python train.py --hidden_size=96 --num_attention_heads=3 --vocab_size=7133 --hidden_act="tanh_gelu" --norm_place="pre" --learning_rate=0.00191 --beta1=0.9 --warmup_steps=228 --batch_tokens=[8192, 16384] --max_seq_len=256 --max_steps=11288 --dataset="wikipedia_en"
Each number is 128 + 24 x the weight over its row's rms, rounded and kept within 0 to 255. Layers, rows and columns count from 0. Numbers have three digits each. The size before them is the row's rms in percent of the matrix's.

# up: layer 13 MLP up, 192x96, rms 0.171, rows 176-191, columns 0-95
# down: layer 13 MLP down (transposed), 192x96, rms 0.186, rows 176-191, columns 0-95
up176 097:140106110108119094153154179116158121108113156121136149118075124169138129113104122101150074132132128134145120095116071122176143114119126153155157174158095144126133172150061111146153139132097153106137074141123138118138142124157175106146130125123119117115116097153151145107136137111118136138
down176 100:115110150128132182128125092155118134110136109107138125083126084117162136112133119134082096123077119141184086162165139131097125104136150148123130099090128125161144113124127117124124121114162140092163144107154123140108137093071075143154148130121122154161167154126124111139148158121134141166
up177 107:148125108132091105129102148107155110127120118123085134124122106112184148149113076108158117138107170116081101084077154107137155108115117117119163168112116172150118120139113120161103158092115109174091113135141143127166126122113154149139154119192151130107133122129104145107138097134123119125
down177 107:138132129083119121128128126129126112138132112135120127142159109115114120122158129101110108159147121121103131129136129106120115116002119133113151164152117158187126125163137183125102149148126078145109150154118160139150121128135136127113101125118126126115127110145113159107072139153174141138
up178 098:113134122173078095131109182162143142086160129133160166146105137119133159126145116091131119168128145155123145113114120085138095106129163125123144164101121119123139135118125130121165145149112104109109124133129065110186118095142143103128123112144161138110108092170111116089117113143098131083
down178 095:130113151149141125118154082118124104150124099135084141128194145135128144086154095111150160088102140155067139119119127136112105101150121138153125138142149135104093121144114132140084103133160058115113120147110141137074149177113134145132139154150119102139124162109114116168121153141126140153
up179 094:106106161127135129146089123114131107090112129133127151132127133120081158088136091136188120108112136123145133121143122097126164122153108119155144113132096140120162109120104124138143137124131125104109143099123060111209142120134126133159184088178141107099121151106146118134109123106087131161
down179 090:096112124117141074137144120085140155135122117132163071134171127162159078137111148113114146127134128140126115139135143141130142167109150138144107128132103094187139095120139146113157129115101125138171070105131127124095091149111140113122109187151116086117176126152119101122148134129153141152
up180 105:135103076138045133144130111113139119122128116120125124140121111123136128140127125155137125141104141131169140137091086150117072123125123128135160150114113138132139119108128099158146101199109129155090127159132090131148134145155161111174137166179133159088120148127136106109127116149118072115
down180 099:171109105113118124113141114131140134092092140114158114131083085138116131111150134106058158095103128124152132136131119122127127150136133114097150142136163128104127101085143074117143103170106159109134144136139137165132132149164095155166155096119066112144108160149152130176115108139141128113
up181 090:117105130095096143102149147117132151143089151116090164140151147145131139102113163141119114197103087117111156120110118121147116111139121115155154131047165136130076115148157120149118095105092146122096134121120153149130139121113154145134120117146127159169145093122139117161167117126098093140
down181 087:196144109130179134099162151116135118107093136116165131121088116080133117145137137107131116167127134152129139161098124080104121135154149127095174099154107116105172132125166123105110098139106150116141130103162113121155111073152138113123120138134143086142163147135132155117095140090133108142
up182 091:094147136108089122147146142097128144096130174103122160126118157118153142109105155149128137107105137073109147111129121109129147162142140131164136140133101169115137129181057133130157094158107145144143131118179112117101095116098133120167124163129146147158119144146098134113155099147117114075
down182 087:134098094174150133127118131161139141101091107112078099143133126097112124139146112136159132140185125145101113143144143126161109110153164149160114133084129087109104122101142153094157170109152136127109149142139117122179142137140119160096124112079094134111168107109152111119122118119103124185
up183 102:144131115098110092110143166151148149139126114148107183133132136109138064147113137140144107091104160133099131139127136129143121109139171140099204131125110143140074119126124127128067082146136133148101146145126130122118131098143155170163157114161097126116116099134087131151153126105102130140
down183 111:147123119113155141107113108143115111149114086129106087086144127132076122124118125131128101126076124124144149133097148129156148112133163089146102083098131093127166142086117125097135182124118112113118153151119124109153140169157115129114145113158163102166144122152162151145111163160099152177
up184 097:121120121127087118143107154120141136121131145140102161157095153108148133134110103146153097151112104145152130129126087113106159144137120110164094187125126087123137128112091138095114124128116143150147113142184101103096142136159121165192100137149078110165073110147149148145153110116114145109
down184 088:150141114109137142155155091146138127131112107142100120117146105115157184125117138145107111121150118136140121160110150109101091118106114140125171080127134077152147176117147129136137108150160115132142091130115171176102181145137127097057144131132153132109134126122091098128123073146140108143
up185 100:112157102125151137140157171105108132122091148171167176140099110138147135103107106101141113169103126136073110140083077131142119120151127163103110116161145176136133120105114099112135162115135184106164099131101116158128141126107131123154123128138154132135157126119138113129153142088079109113
down185 101:086099146120149097186156106125102139118133158126106128123116136149112132083144115102146110116181083154150122142135160114174133086137119182119094128138155136100118101091151123116133141106123142158096121154131130102165156095132134159120139125096135171115180135110117123123102109164159110129
up186 099:096116131146141101140123151138095124145127127136143132140138134177115155110113120116127118125110138128079130117092178105166117135133145140097163065155164109133099096162092133126147152176105113126139144177125081170148141105084122160110165101148110124141096123144133159125129100108104103160
down186 099:118131124125126135099114118130159100109147156117126118138130108091129098142130130145140124139222142111133119156148082129087105140127135111128091149137139163198137116135128122125159113093164149139129105097135154124118125141137150083162110159111117149093130142077119105126164140148171136084
up187 104:162126141149115092095098160132095154120133149099127116090144150158149119142112143113171148151123120103138129123115153129124133130135095176137095154117154128152131100124151150103081121078150116125110109168131114099100112113113104144147129133191133141173072079093120099143131115139087117131
down187 097:135112129132132106116104136135158148132148124086108086149141150129168103093137139122118078157095163138147137136113106133120124100072164171153143110105167114124120109123138151103092170098156133079131146165171110118110130120148110129144164095145098144171119109164123089140120132143148098151
up188 096:109086131115105070145129139132145172152131139160125177183114167135140115120109130162130098121113092112102137111093127144210109163149095147132115159086150108128156121115157135137100121122107137167108118107179146091122123141127105137139094134143117107133132116130143103101132141113108102125
down188 095:163115101126131121128136143159118126121106095077143105102137112135125082131167094109105138155166139139152088134170150157080118124114091123163166099152135120125145143117119155173121162157113119094183153105098129151131131152142154091116113123122146151125100145168090102102106142132135100143
up189 101:160109100125116149123166161082136136085091142102086126104119129134115103145155136108123143128111157179116141130133110144168149126159145144146146108119129148082098130126110151164120156135070146110127128156135121160190087165116150162099111111144111141114122116120132106123176132141077116122
down189 097:148133133163150153140119136134149155129100138159133134138154117100167161128136141147113113109150097118141107122102101128105192143159121108129133109131115153057111140144197149128120151140117125122123118110140132138092133123103167109103105125058155118149119139120088145118121084091113077133
up190 102:160122119157138137164140142082126164121129138121130159068103152128116121113128106124157173147111134094094130084088102136135192158132142098127172112131153142115113146114118089103143134134074150115150114153118100133150147127123161104092112109165126159114129128123127151117169141112078148132
down190 098:118126105135108096123158157175145116171082110095133088142155140173174166110105130153108139106139124108126132150114140101133147127149077143121156138102156126106099104152116118115109143116111104135172100140159173120141089127117123128137146121138154079138120129128150124139077134091134140187
up191 106:080130124117128113137094143156152130131110152100095128183103118151138090143139143161147117118109139151146103094102138115098141126127144123161134152099128134130112177155097148141151148126112179181075092132120107095114112133151103148112089103147130100120126154166155138145161131086094103137
down191 109:134087075171146151091156092131148161128148096117106173119141138099121161144131102158150129119110123124104113135109151161139116124146138143121148163100107117097173126111147145055123145141101142139134156140120151102166133147081110099118140138152133088128106144113065124136124139153107132142